Each number is 50 + 15 x the weight over its row's rms, rounded and kept within 0 to 99. Layers, rows and columns count from 0. The size before them is the row's rms in percent of the matrix's.

# layer 4 MLP down (transposed), 2048x512, rms 0.0477, rows 1581-1635, columns 384-447
100:21 59 63 48 49 27 54 86 47 45 61 82 56 28 45 39 42 65 51 34 33 52 32 29 54 60 52 31 50 37 39 48 48 55 37 28 54 71 50 63 59 55 48 32 40 63 49 61 52 54 57 43 35 69 62 21 59 65 41 52 19 66 60 58
110:37 36 61 49 62 59 60 66 50 51 22 26 22 39 63 61 31 64 73 49 48 58 12 33 35 19 48 46 51 44 50 56 68 62 45 16 55 57 37 41 53 39 46 56 79 66 25 36 65 25 69 46 36 53 40 37 67 36 33 59 48 45 40 57
113:48 64 53 72 56 57 27 40 37 71 37 64 30 63 57 50 53 35 45 42 30 36 23 68 39 53 19 54 54 77 75 44 45 48 42 60 52 55 53 68 62 44 41 46 78 40 90 50 33 64 41 47 50 66 30 50 30 27 44 53 66 24 38 61
102:53 46 41 33 44 43 42 75 53 37 62 67 41 60 63 58 46 60 63 44 35 25 42 53 50 67 36 38 60 96 24 25 43 50 57 33 46 45 32 35 54 52 45 34 31 53 52 62 50 69 10 47 81 63 47 29 37 51 47 87 48 24 07 59
106:53 60 66 40 28 34 80 63 15 63 84 38 53 57 48 57 49 53 32 65 49 79 61 54 83 45 53 53 71 28 66 65 62 63 43 68 66 67 44 28 49 33 47 26 61 40 41 42 26 40 37 53 69 28 72 59 70 59 66 44 50 54 32 48
101:53 29 29 22 67 27 29 44 30 51 38 28 59 72 41 75 58 47 60 64 36 58 45 30 59 57 78 60 49 53 58 44 50 38 40 42 33 58 55 58 51 27 40 67 73 67 63 62 33 53 64 30 54 36 57 87 55 65 30 35 74 54 42 67
094:52 63 73 66 53 42 51 51 15 63 44 53 62 60 38 53 54 31 71 29 29 52 59 59 48 58 27 60 48 64 17 32 42 41 51 57 62 48 47 45 84 55 36 49 65 47 39 24 48 62 28 64 44 70 45 42 14 17 42 56 40 60 52 59
101:67 61 31 54 56 46 55 36 45 47 43 44 55 54 26 67 60 45 53 55 41 44 50 51 59 39 38 37 50 50 45 82 50 61 57 36 59 75 55 67 62 38 72 64 45 67 49 73 35 42 45 32 73 46 48 50 45 65 69 39 49 55 74 50
093:51 60 47 75 41 39 64 41 51 43 44 70 30 56 67 45 38 43 59 52 53 19 31 63 47 57 53 66 51 54 50 69 73 51 69 46 39 73 57 53 53 72 52 79 53 74 52 38 27 54 36 43 63 44 30 68 40 67 49 60 41 62 53 63
103:56 70 39 47 42 50 49 65 50 37 43 60 53 43 34 61 60 41 70 62 65 36 37 35 59 28 52 35 61 24 00 55 52 47 60 38 27 46 60 33 66 50 28 33 55 72 37 63 60 21 37 44 37 56 52 36 35 41 32 82 46 45 42 35
087:58 40 52 45 39 46 54 60 47 50 38 45 38 60 56 28 67 52 84 48 53 49 57 47 46 46 54 57 43 47 33 39 45 62 66 55 59 29 57 52 50 49 45 51 43 31 46 40 57 54 39 32 33 64 51 76 21 51 60 78 47 52 59 43
098:39 60 32 41 64 75 77 55 50 41 46 67 84 55 57 35 12 46 40 38 15 58 44 38 84 75 55 21 73 48 40 43 40 56 58 39 29 63 45 47 57 51 61 70 34 45 61 45 40 47 66 59 69 33 38 50 74 55 54 55 46 59 47 38
087:79 42 44 34 33 33 43 48 48 23 46 74 45 41 81 38 29 62 62 56 52 69 32 58 36 59 71 58 30 54 52 81 53 59 46 59 23 55 50 37 38 47 16 62 38 19 38 51 62 45 39 65 44 36 55 77 45 54 70 85 59 64 19 46
086:34 78 66 33 45 25 47 64 36 54 55 45 74 35 57 38 78 57 37 27 54 46 56 58 61 57 18 52 51 36 67 23 43 51 80 63 69 39 54 72 22 64 42 41 61 50 71 59 43 29 62 19 32 24 62 48 47 56 39 55 81 47 61 36
086:35 52 50 02 60 41 69 44 35 59 63 60 61 54 34 24 74 63 47 50 68 63 53 60 70 67 52 45 35 33 42 67 70 33 44 46 63 34 31 40 39 37 25 39 34 39 58 38 60 51 46 75 46 31 56 36 73 62 60 21 82 36 25 47
098:57 56 32 51 53 44 53 55 61 32 31 67 63 40 37 37 51 48 39 45 65 66 38 29 61 55 50 54 76 47 47 56 25 66 44 73 55 44 28 57 54 52 40 27 66 65 64 37 79 51 56 21 62 14 17 17 53 68 44 53 47 46 59 40
091:52 47 57 73 55 08 44 36 41 39 34 54 30 79 46 44 70 52 29 23 61 69 22 36 53 53 28 68 56 60 50 76 58 48 60 55 57 76 63 57 34 37 47 53 32 63 55 64 46 44 47 41 51 61 59 36 57 36 52 42 65 61 77 66
091:56 42 48 59 43 44 40 38 53 33 45 39 42 57 28 49 55 35 42 43 26 50 70 41 59 49 64 54 51 40 26 58 41 27 31 56 64 64 48 43 51 68 48 34 68 28 66 80 18 48 55 76 46 54 66 49 41 47 46 53 66 60 55 51
097:60 64 47 49 38 41 59 35 51 36 28 96 23 31 50 44 45 59 42 58 52 43 64 45 64 66 40 47 46 47 58 47 44 41 61 56 64 36 44 42 76 39 61 77 40 25 57 65 43 52 46 59 41 57 33 47 60 52 66 70 52 57 72 39
098:40 33 34 59 30 47 36 38 43 27 41 38 41 66 41 35 25 34 56 35 58 54 77 53 37 69 14 40 35 70 41 50 72 43 31 55 60 49 81 37 20 32 42 63 49 65 39 35 46 34 66 38 53 26 55 63 77 19 54 50 44 90 63 56
094:22 47 48 47 57 62 39 58 47 40 62 35 30 50 38 49 52 42 60 62 47 56 56 83 60 45 42 55 47 43 60 38 33 37 75 54 66 41 51 56 36 49 44 52 83 54 51 47 66 75 56 62 56 44 73 54 51 69 36 01 54 40 38 44
102:66 59 42 63 64 42 49 35 35 48 37 47 27 62 52 45 49 63 41 45 31 40 39 35 47 85 76 37 34 57 67 39 51 51 53 73 75 43 31 29 42 23 61 53 70 62 10 39 38 72 46 41 35 67 51 24 72 32 27 42 50 51 50 46
101:49 56 45 64 73 41 61 52 51 70 72 37 48 47 41 62 45 52 56 53 56 60 34 52 55 48 62 48 65 33 47 50 61 56 67 23 59 67 60 71 68 51 37 47 65 76 72 47 55 48 19 68 40 45 79 52 57 37 47 52 54 32 45 52
089:41 71 47 38 20 73 36 47 25 72 55 53 50 47 25 30 71 67 44 30 28 71 62 53 59 77 60 55 45 62 36 52 50 47 63 37 62 22 42 49 49 68 59 70 48 51 51 48 37 61 55 27 69 39 33 49 50 33 58 27 83 52 41 36
097:28 45 36 17 59 64 52 65 58 56 44 39 28 55 42 55 41 68 56 42 41 55 49 37 60 84 70 55 48 30 61 64 26 69 34 59 47 25 82 49 40 28 49 72 79 45 40 49 63 57 68 78 53 52 47 61 42 70 35 67 57 53 60 15
103:67 45 51 31 54 64 59 44 60 71 40 34 28 49 40 59 75 41 62 30 37 63 52 13 45 93 71 55 49 67 50 61 62 68 57 43 45 50 40 43 43 76 57 67 40 68 87 29 61 66 46 66 58 38 65 50 78 47 48 31 34 48 62 52
101:34 46 74 35 64 39 66 63 59 44 54 32 50 34 51 80 40 75 53 41 59 23 53 46 62 39 48 73 35 57 25 29 58 22 37 49 53 39 40 43 58 63 40 63 52 77 56 72 43 59 69 33 65 71 59 57 23 39 67 67 79 39 42 29
106:54 51 18 63 23 50 37 26 55 42 37 64 65 27 51 60 51 50 39 42 41 33 60 24 63 42 38 73 45 72 33 41 60 59 21 50 23 22 37 44 40 45 44 68 22 80 71 45 65 59 43 42 49 41 41 42 76 39 61 64 56 62 59 51
092:42 41 45 35 54 64 58 30 56 49 44 64 63 46 75 88 34 34 54 44 27 33 53 48 45 41 72 61 73 31 21 42 49 56 49 74 12 55 73 63 33 30 55 56 53 64 26 64 30 45 60 61 17 41 55 69 68 29 54 40 41 47 49 46
105:24 62 46 36 60 61 44 26 44 43 55 53 52 37 43 16 42 45 48 48 70 36 45 22 79 71 70 48 51 62 44 53 36 62 62 36 23 35 37 67 49 51 32 30 58 42 48 51 39 64 67 59 69 60 47 49 66 79 52 49 45 26 37 36
109:48 38 67 55 31 60 49 66 55 55 41 37 26 39 34 43 39 39 25 51 67 35 62 72 31 67 43 50 65 25 25 53 11 28 69 45 44 77 63 84 14 24 43 66 58 45 36 46 57 11 59 51 49 44 63 75 41 63 28 79 65 52 60 57
090:27 43 39 43 45 73 54 37 64 48 45 54 73 70 41 26 49 35 51 47 52 75 49 38 40 47 48 59 15 58 68 49 60 75 48 68 42 40 59 44 53 61 43 57 55 45 69 42 58 66 64 25 42 83 77 55 36 47 72 30 60 57 41 45
105:55 56 51 46 40 57 36 51 16 69 65 55 33 66 30 63 54 36 47 62 52 39 59 54 57 42 48 59 75 39 80 62 64 68 53 50 35 46 33 46 59 56 35 28 45 60 50 47 43 29 37 37 59 49 52 36 65 51 39 68 10 45 57 52
094:56 71 70 41 48 49 57 50 45 46 48 67 67 24 33 50 39 43 50 53 50 45 35 43 91 41 49 23 52 55 56 38 65 67 19 36 30 76 57 38 55 50 31 63 46 50 40 52 46 21 92 58 55 61 86 65 53 67 56 39 48 60 26 75
098:34 27 29 45 64 62 57 59 66 53 38 64 66 52 74 67 56 30 16 56 44 45 48 61 44 72 33 43 36 53 57 74 63 33 44 41 52 34 35 55 48 51 33 37 30 83 49 51 55 58 24 21 58 40 65 53 55 61 44 65 93 30 68 59
114:39 66 51 55 58 30 64 45 40 19 74 58 29 31 69 84 67 39 37 39 68 70 57 57 55 45 11 63 37 85 39 33 42 73 49 56 58 56 47 63 26 25 36 59 47 39 61 39 45 60 53 66 43 32 57 75 42 60 57 53 56 71 62 43
098:58 42 36 41 40 37 65 27 49 28 52 50 38 40 58 60 47 57 38 68 36 55 50 54 63 51 39 67 48 57 44 52 38 18 48 47 46 72 45 27 56 53 41 37 36 60 61 24 71 47 73 55 39 34 40 54 42 32 62 48 58 38 39 59
091:49 44 46 46 48 39 05 54 46 86 47 55 67 28 54 41 36 71 50 62 49 79 57 53 58 57 41 25 44 40 77 72 48 54 55 68 42 26 52 66 43 34 41 52 51 53 49 71 61 57 29 46 62 70 51 55 62 71 55 58 61 64 43 58
104:32 47 55 39 60 50 35 61 65 41 52 44 65 29 54 62 46 57 57 48 75 56 61 44 47 67 42 36 56 44 68 49 31 37 53 61 49 50 48 58 70 64 46 48 47 62 70 50 39 60 33 53 55 56 38 48 75 49 79 56 73 65 57 56
105:52 42 42 62 57 52 66 52 25 60 27 61 57 35 61 42 56 57 44 48 47 72 49 70 53 69 61 72 40 55 42 57 32 41 61 48 49 55 76 60 39 18 50 55 50 62 54 37 94 23 54 62 54 39 50 57 73 49 59 41 68 57 43 30
093:82 68 11 61 58 28 39 71 59 38 49 67 56 54 56 42 45 45 63 72 39 47 31 41 50 44 48 47 35 39 75 64 33 61 55 64 31 47 45 55 35 73 67 51 77 38 60 58 71 57 49 39 42 64 62 59 55 49 64 40 42 32 66 63
093:71 40 45 81 66 89 33 25 54 62 59 42 80 56 77 66 54 16 23 21 43 41 58 60 19 33 52 42 44 46 52 86 52 63 65 51 87 47 47 57 65 40 67 20 84 56 74 49 82 20 61 68 70 56 48 34 61 52 31 47 45 43 43 74
096:40 21 59 57 53 49 60 75 22 47 60 52 44 63 52 54 36 59 37 47 34 72 25 26 42 60 46 56 33 49 55 56 50 61 68 63 49 73 19 70 52 64 50 60 57 43 41 35 22 45 76 53 48 53 49 61 32 42 40 58 86 72 71 78
090:43 78 58 20 44 71 55 61 49 16 55 69 57 39 68 44 54 52 57 54 39 11 34 51 71 41 43 52 41 44 51 90 47 54 75 41 42 54 59 77 43 69 37 35 30 55 61 62 53 52 39 55 61 47 46 52 51 30 61 53 66 64 60 37
106:12 75 69 49 28 57 24 22 14 48 27 59 55 59 78 45 38 65 54 37 50 29 49 43 36 48 78 48 48 56 49 28 43 27 56 38 38 52 37 76 58 53 69 38 62 43 48 29 44 52 60 36 54 59 21 49 74 22 32 56 99 45 55 32
104:47 48 50 54 46 68 57 47 31 32 37 29 63 62 49 32 16 42 60 39 57 44 44 70 40 40 76 47 49 58 49 49 31 41 77 45 46 54 19 71 34 53 31 71 70 77 33 40 42 39 47 54 75 48 40 69 61 33 68 50 49 52 28 48
098:72 47 28 41 35 55 49 54 62 57 62 64 64 08 14 61 34 38 54 09 76 49 56 44 37 57 41 53 52 58 44 43 18 46 49 26 54 38 56 54 65 47 52 65 38 85 33 48 61 33 25 45 35 53 42 21 53 55 58 56 68 24 79 60
106:46 70 58 42 33 57 42 44 55 10 53 47 49 66 49 15 45 52 51 63 58 51 34 34 33 43 43 52 66 67 51 44 50 26 22 54 56 57 60 53 57 65 67 64 85 29 44 39 46 50 59 48 76 47 49 54 79 54 41 76 69 69 37 37
090:38 34 31 55 32 39 52 28 33 32 77 46 54 28 63 62 22 63 47 45 57 47 54 52 46 34 31 61 66 57 27 50 77 34 59 25 56 40 56 51 54 42 38 35 67 52 54 26 62 65 65 77 57 51 53 52 48 36 34 45 39 36 29 70
110:63 51 55 68 37 51 56 40 52 60 74 53 41 38 52 57 46 08 46 42 42 48 53 50 44 65 25 29 23 62 34 66 41 26 72 54 40 67 80 45 43 38 78 59 63 55 50 59 45 21 31 59 31 55 57 76 80 60 64 42 70 71 42 34
103:57 55 26 00 67 54 58 51 34 50 42 52 62 41 34 49 44 32 70 49 22 60 34 63 46 65 59 60 80 36 73 45 41 44 21 67 32 51 22 56 49 49 51 47 54 58 52 76 44 63 46 61 26 43 64 66 36 48 62 26 77 51 36 42
105:34 18 48 59 66 53 39 34 52 37 29 39 53 76 51 65 61 43 41 62 37 67 54 71 37 65 76 23 40 69 44 64 51 17 69 52 40 65 30 47 28 53 68 39 52 78 33 60 50 56 51 37 28 16 39 46 67 37 45 35 52 54 46 69
101:54 37 45 58 66 49 64 37 55 55 54 41 44 59 36 41 51 59 60 34 47 34 53 35 58 67 81 49 45 53 45 74 35 62 34 38 28 59 45 29 23 37 47 86 29 64 41 60 22 64 61 42 43 73 30 40 56 72 61 35 60 35 53 34
109:51 54 42 95 76 42 50 53 59 33 35 49 33 64 28 55 44 48 51 56 55 59 40 41 46 54 56 65 28 45 50 53 48 15 47 70 37 53 56 47 31 60 52 45 76 60 61 33 25 72 56 14 31 12 19 27 77 52 55 55 64 64 65 70
091:28 55 65 55 48 45 42 67 50 57 49 50 72 50 30 35 47 26 54 24 55 52 36 54 49 50 51 35 37 46 48 63 46 48 18 34 29 31 45 55 65 74 59 66 41 27 73 49 59 62 99 44 58 26 41 59 60 58 33 48 74 43 55 77
# layer 4 MLP up, 2048x512, rms 0.19, rows 1582-1635, columns 384-447
106:30 70 78 65 38 64 58 62 54 48 37 55 19 85 51 65 44 58 35 60 18 44 61 48 44 49 35 86 52 26 41 45 37 51 65 39 37 16 50 43 33 44 57 47 60 75 58 53 61 34 64 61 57 50 56 60 53 49 34 16 42 60 56 71
105:56 62 76 63 54 47 45 30 34 61 50 43 55 40 48 64 35 50 15 52 44 64 60 44 63 71 81 19 31 44 60 53 54 25 30 77 54 47 52 41 47 36 77 63 45 64 44 53 40 50 62 25 50 44 33 37 43 54 71 63 33 63 31 40
108:41 61 91 63 16 55 55 62 30 27 43 44 67 41 13 42 38 82 34 51 70 48 58 04 60 63 56 68 21 20 39 27 51 37 62 22 45 49 42 47 49 41 31 36 65 57 51 55 63 52 33 58 47 51 50 58 53 50 55 26 55 80 45 26
103:46 35 80 46 30 38 76 45 44 68 61 80 42 28 52 47 51 69 53 34 54 40 60 17 79 28 38 52 42 53 40 53 51 64 55 65 56 41 35 57 48 66 54 44 15 49 49 58 31 82 31 79 78 52 43 24 81 60 50 55 47 50 28 49
100:40 63 55 49 43 43 66 47 33 36 33 50 79 24 44 60 65 38 26 45 57 43 69 51 49 56 45 53 40 20 55 53 60 53 46 15 54 69 46 74 49 35 64 38 63 66 53 75 56 45 59 55 38 35 72 44 37 43 62 42 27 27 58 46
094:50 58 68 55 64 63 63 34 44 57 59 39 54 43 42 26 44 54 37 69 56 68 52 53 45 52 78 45 49 47 64 47 32 35 17 38 48 37 45 50 46 51 49 44 51 72 80 51 38 57 48 38 48 36 70 41 83 57 37 64 71 47 57 50
096:37 44 53 40 53 36 38 52 60 61 17 60 29 37 53 67 39 43 48 48 52 37 41 44 50 65 49 34 61 67 77 84 61 66 45 57 66 46 32 61 48 29 42 55 44 51 61 60 42 37 25 61 55 70 66 48 51 65 47 56 67 75 57 81
090:57 40 40 60 41 39 49 33 33 48 48 59 37 60 40 51 61 49 37 36 54 47 28 53 49 37 56 45 38 41 47 67 78 73 28 48 43 45 58 42 70 57 52 19 65 38 57 28 53 59 35 74 35 72 40 31 72 39 48 57 48 53 08 49
098:49 22 42 31 35 56 68 54 46 64 48 52 53 40 54 79 58 57 45 54 44 59 54 54 63 49 39 51 32 43 55 42 61 61 47 60 31 55 40 70 46 38 32 88 29 42 35 76 85 29 44 75 93 62 71 28 87 46 51 32 77 33 66 53
083:57 47 65 43 55 50 24 37 53 65 66 65 65 63 53 76 14 44 34 27 44 44 31 48 58 71 80 61 74 38 53 31 33 34 31 48 54 48 44 61 62 60 36 25 43 53 63 54 61 37 33 49 56 57 69 67 57 38 38 56 38 43 63 43
088:13 48 58 37 76 76 26 59 28 40 53 76 24 47 62 47 46 66 54 26 56 56 23 64 29 50 75 26 46 52 61 35 19 33 57 46 80 44 59 45 21 64 79 49 38 43 52 30 47 36 69 54 46 45 67 54 50 41 58 73 42 61 80 68
083:37 77 60 42 43 27 23 60 29 35 74 48 44 46 41 52 71 81 39 33 37 73 68 31 26 45 38 44 38 70 73 38 31 64 57 30 22 56 48 34 55 39 38 75 40 53 80 63 66 62 59 38 44 36 39 40 78 44 64 52 60 54 69 46
089:51 49 30 34 56 48 57 66 31 68 43 70 63 25 47 83 30 44 33 51 26 53 70 49 40 26 29 29 39 65 40 64 64 32 44 49 52 59 45 50 53 29 43 36 63 38 42 51 35 57 27 48 45 55 62 27 43 69 48 59 59 46 42 47
099:46 60 69 49 55 65 33 55 49 51 49 84 32 45 11 44 53 37 55 49 29 79 44 53 50 53 60 75 54 27 49 34 66 59 55 56 33 47 40 23 62 61 66 47 60 69 35 49 49 64 72 45 40 45 59 37 44 49 17 63 77 58 50 74
099:38 58 40 58 53 46 28 56 55 32 46 42 56 39 53 51 72 66 46 67 35 58 64 62 18 33 60 69 48 64 75 33 37 58 47 38 40 56 40 62 67 38 51 92 49 40 65 72 35 72 56 39 29 47 64 41 36 56 43 47 96 56 46 44
091:40 46 72 58 51 25 41 80 34 43 54 41 47 32 46 39 71 48 61 65 39 29 44 60 54 42 41 75 55 45 61 65 16 66 69 59 40 69 46 21 48 87 44 38 66 34 73 68 55 54 44 36 30 76 60 44 27 55 47 81 32 41 52 56
094:57 49 57 50 47 65 58 65 58 53 62 22 59 14 51 45 45 63 58 48 68 35 71 32 66 53 41 22 41 62 48 81 45 50 35 37 67 46 63 24 59 39 33 56 33 52 47 41 53 68 59 39 55 67 39 73 38 55 48 59 47 58 62 36
103:37 52 58 55 60 46 67 20 46 61 52 62 29 72 39 06 57 68 41 66 43 48 23 53 48 58 40 52 36 36 49 67 44 33 33 30 52 34 44 39 72 41 36 47 44 49 69 44 37 51 60 59 53 77 53 37 45 57 29 39 27 36 23 28
087:75 67 52 65 52 60 34 27 39 79 66 68 71 29 69 55 51 66 38 48 57 42 42 52 70 56 50 75 76 55 79 65 65 72 69 47 50 59 29 32 54 26 78 50 60 30 72 63 31 66 51 54 75 55 43 55 58 45 53 52 41 26 53 44
090:46 66 42 26 55 35 63 39 31 40 71 57 29 37 40 37 54 43 41 59 77 35 39 54 43 63 72 45 34 59 39 56 59 47 62 50 14 58 62 49 45 71 54 37 49 40 61 52 56 49 44 46 58 36 80 45 13 22 65 25 30 72 34 75
100:16 71 67 59 36 48 83 51 52 58 47 53 41 58 54 11 61 39 65 41 55 53 59 53 44 70 60 50 18 48 73 26 76 74 31 46 65 31 15 69 52 66 76 53 58 18 63 47 54 47 32 79 88 08 36 52 50 53 47 96 55 45 36 27
099:41 69 35 52 44 38 58 70 67 30 35 45 41 52 73 50 86 47 56 36 47 59 47 36 28 45 58 39 46 24 67 50 58 52 75 44 47 51 20 53 91 40 81 68 50 53 54 45 32 61 45 73 24 63 70 48 37 56 43 44 35 50 38 69
102:33 44 49 69 36 78 33 51 32 52 57 59 64 41 14 82 47 34 82 50 32 40 88 41 49 73 52 39 67 63 72 48 43 67 42 52 26 76 54 61 46 47 23 81 37 70 47 43 42 33 52 49 36 51 00 45 83 34 38 48 70 41 40 54
108:48 49 87 43 08 72 56 36 55 53 46 65 60 71 34 77 64 64 51 25 59 55 42 52 61 55 44 40 63 72 77 50 59 58 58 46 50 48 57 57 52 62 61 52 51 47 70 34 75 40 64 60 41 48 45 69 43 69 41 40 68 48 37 48
102:75 54 45 32 53 42 57 38 67 32 48 05 33 34 52 36 62 41 51 35 47 26 45 27 42 84 45 45 55 72 59 11 63 52 36 47 34 42 42 37 69 51 67 60 34 42 68 68 43 02 61 68 57 42 47 37 56 44 54 35 66 52 42 59
101:61 76 41 59 51 20 57 50 39 59 37 53 83 55 37 45 86 51 23 46 42 59 53 39 56 59 64 35 69 51 51 45 61 46 65 54 59 20 17 53 64 66 27 39 55 45 27 40 66 49 36 57 60 47 33 47 68 32 61 38 48 74 58 52
110:42 53 23 34 58 34 42 57 56 48 46 37 32 56 44 63 44 44 61 63 38 45 43 59 20 63 46 61 59 52 56 15 51 42 50 62 47 71 53 61 35 24 72 55 42 29 54 32 38 48 33 27 47 49 42 69 67 35 78 54 37 48 31 57
099:67 46 49 67 72 49 56 50 36 43 34 75 35 54 30 77 31 30 56 67 65 46 39 44 36 28 57 36 64 27 45 42 42 77 45 53 61 33 48 61 61 52 38 45 28 57 42 77 47 56 50 43 36 47 44 65 67 71 63 39 60 63 72 46
109:20 81 62 59 32 55 60 61 40 34 32 50 66 55 51 43 59 35 66 53 45 65 52 31 38 58 51 54 40 38 65 50 20 59 51 24 30 59 56 50 65 36 67 51 53 85 61 59 46 66 59 69 67 33 74 31 63 65 13 63 41 47 35 03
108:67 60 56 56 29 47 66 84 40 46 42 33 38 53 55 54 55 33 68 69 30 67 46 53 34 57 59 39 46 34 41 25 53 43 63 60 60 72 34 37 42 25 37 46 16 56 37 47 65 52 51 59 51 11 72 65 51 66 60 65 52 81 51 47
086:24 36 49 59 43 38 43 46 38 47 41 78 62 72 28 58 34 43 32 40 30 28 47 22 69 24 46 72 79 50 57 39 68 55 58 22 90 39 24 46 41 57 50 46 65 55 17 57 50 31 64 53 61 70 51 54 59 58 43 77 65 59 48 58
097:67 42 47 51 38 38 46 49 61 70 49 56 79 76 25 55 45 62 56 42 48 29 84 16 22 53 72 51 46 83 55 72 59 43 40 70 72 59 81 74 51 69 26 63 63 52 44 34 77 74 38 67 53 58 27 56 51 66 29 47 46 30 55 20
087:37 58 58 50 56 56 53 53 61 42 42 63 40 47 59 30 74 74 70 55 55 40 48 58 50 40 60 82 43 31 60 51 42 59 57 29 47 35 70 47 65 58 67 36 59 54 54 17 29 62 26 55 66 20 43 67 62 43 52 43 50 63 60 42
102:35 45 75 29 44 39 45 52 24 68 28 61 43 52 56 45 56 46 60 44 26 31 60 56 44 59 87 52 28 47 54 44 34 35 26 77 28 45 68 58 41 48 18 65 50 23 68 72 44 37 59 60 60 57 37 61 32 26 61 62 70 42 33 29
110:24 25 64 41 59 51 72 42 41 45 44 28 46 70 60 57 74 53 54 36 64 47 46 56 48 37 59 54 34 48 37 34 54 36 60 58 53 64 51 63 40 16 53 47 46 45 70 58 50 67 45 36 32 50 65 75 22 56 79 53 40 11 31 43
094:41 64 62 61 55 58 40 62 45 49 42 48 61 43 45 53 60 64 42 65 71 74 54 45 46 65 76 45 42 53 35 70 76 53 38 47 32 29 43 56 62 54 68 60 36 53 48 42 63 45 55 34 32 74 73 56 52 43 47 48 41 31 50 59
085:35 25 42 80 37 39 57 39 58 50 73 37 26 32 32 40 53 59 60 42 62 33 52 52 78 66 50 48 73 57 47 74 58 46 62 49 41 60 51 53 59 74 70 66 29 50 49 56 50 64 27 48 66 50 46 47 30 64 44 45 34 58 44 48
106:50 69 70 70 54 69 30 38 29 48 54 57 44 50 39 25 48 53 47 20 62 47 53 69 35 46 63 34 61 46 44 34 25 48 39 50 12 57 47 83 60 54 61 68 26 57 48 23 63 60 38 34 37 52 60 22 31 64 70 47 38 48 68 38
103:50 39 92 51 34 47 34 61 48 54 59 48 58 55 85 54 49 49 49 24 14 79 63 46 65 35 65 41 69 50 76 61 58 34 45 73 48 41 52 42 36 46 53 38 70 82 60 44 46 28 30 47 33 55 35 51 45 50 67 22 50 58 55 31
092:55 43 73 65 37 38 49 70 45 70 53 44 36 55 31 41 65 55 35 26 60 47 39 17 18 66 65 77 55 60 77 16 29 50 41 42 73 40 42 36 35 35 48 36 62 53 53 81 58 44 47 42 64 64 55 41 59 53 54 63 53 33 50 44
095:38 44 49 51 30 61 34 41 33 45 40 46 71 64 28 65 60 73 41 58 43 28 63 25 75 52 52 38 51 69 43 69 61 26 64 60 60 38 38 50 51 52 29 58 41 60 12 59 72 50 37 49 15 38 63 90 48 44 45 19 39 17 63 58
099:53 32 52 36 38 79 53 74 74 72 50 43 49 60 23 46 52 59 19 60 63 42 65 67 30 41 33 72 40 34 59 65 50 24 52 60 69 46 50 55 67 73 43 67 51 28 34 34 64 81 47 68 39 18 51 56 43 26 68 56 36 02 64 55
095:77 90 33 49 32 68 59 46 55 38 45 41 37 66 53 51 26 57 39 47 53 41 40 57 63 33 65 34 61 29 56 41 36 55 61 53 27 30 31 40 32 52 42 28 58 72 53 49 66 62 46 34 26 45 53 55 30 01 26 26 51 57 97 68
099:66 50 41 42 36 58 64 56 42 59 40 35 63 40 33 59 77 39 57 53 52 66 60 24 53 32 34 58 40 43 56 46 75 53 59 36 61 71 64 45 52 52 30 72 59 42 34 48 68 95 78 52 78 47 45 52 47 41 64 20 56 48 39 53
101:49 32 73 46 45 54 23 67 51 42 67 16 71 59 50 39 46 53 50 26 71 46 61 66 29 61 40 43 53 70 59 51 70 66 42 24 46 56 43 44 42 41 38 39 34 71 39 63 50 36 48 21 56 62 44 62 40 59 65 17 37 78 28 21
105:51 40 34 46 14 62 47 39 58 37 40 30 19 43 53 63 85 70 58 18 74 28 27 45 42 46 72 33 33 36 52 47 56 61 40 53 50 47 40 48 70 27 61 33 53 31 57 62 43 47 62 39 49 67 43 41 59 55 59 66 44 44 37 62
097:43 61 45 65 49 63 26 33 38 53 30 50 57 37 40 57 71 40 28 38 84 49 52 46 50 43 25 57 45 85 63 38 94 70 24 61 53 67 26 46 39 54 55 59 71 40 28 32 45 76 36 40 50 64 59 53 47 38 41 80 56 46 63 78
094:42 30 61 57 60 36 68 64 33 21 99 45 68 84 51 61 81 78 28 71 43 53 39 43 30 55 59 43 61 46 41 49 45 58 41 71 45 43 58 68 27 60 83 34 60 50 44 52 60 33 68 55 53 49 61 48 49 54 42 49 14 47 24 70
112:50 62 54 45 15 57 59 51 67 88 80 44 58 63 34 41 50 48 47 50 63 36 43 20 47 44 38 34 61 32 69 28 64 57 52 63 14 67 66 62 31 62 41 66 55 63 47 46 47 80 25 74 50 49 24 57 22 37 38 41 58 50 60 58
099:58 60 56 60 85 45 64 61 60 43 59 79 52 40 34 50 35 65 41 38 24 46 68 56 36 41 39 66 54 40 38 41 30 39 46 78 53 65 46 84 48 42 28 47 73 52 62 56 70 49 42 43 42 78 61 71 40 52 51 44 36 51 47 38
097:89 38 50 79 78 50 44 59 69 52 26 36 47 27 40 49 32 56 66 58 86 29 34 44 47 52 65 46 57 71 58 42 60 40 59 60 58 65 64 53 82 27 28 54 64 67 60 45 39 50 48 52 75 58 50 55 67 62 61 48 52 69 53 60
106:75 38 38 30 33 34 36 36 42 73 43 55 59 62 54 53 39 51 47 76 47 67 37 81 35 58 41 34 90 56 39 58 58 39 31 43 45 50 34 56 41 63 66 58 40 55 62 52 69 51 43 51 50 54 81 48 39 45 39 59 53 38 44 79
113:15 36 27 52 65 41 44 57 27 58 29 25 49 59 31 39 64 45 40 74 31 62 66 62 51 36 61 45 62 64 63 70 53 77 60 36 59 84 41 67 47 32 68 48 56 32 54 72 67 40 63 34 44 60 47 57 35 55 24 49 81 38 55 45
088:33 55 29 46 53 73 60 52 45 54 64 60 86 61 61 45 72 36 40 26 71 59 60 52 43 41 47 53 53 37 26 56 76 39 35 20 40 21 40 33 53 68 22 60 44 30 47 67 65 57 23 67 25 36 24 50 51 49 41 48 50 29 45 56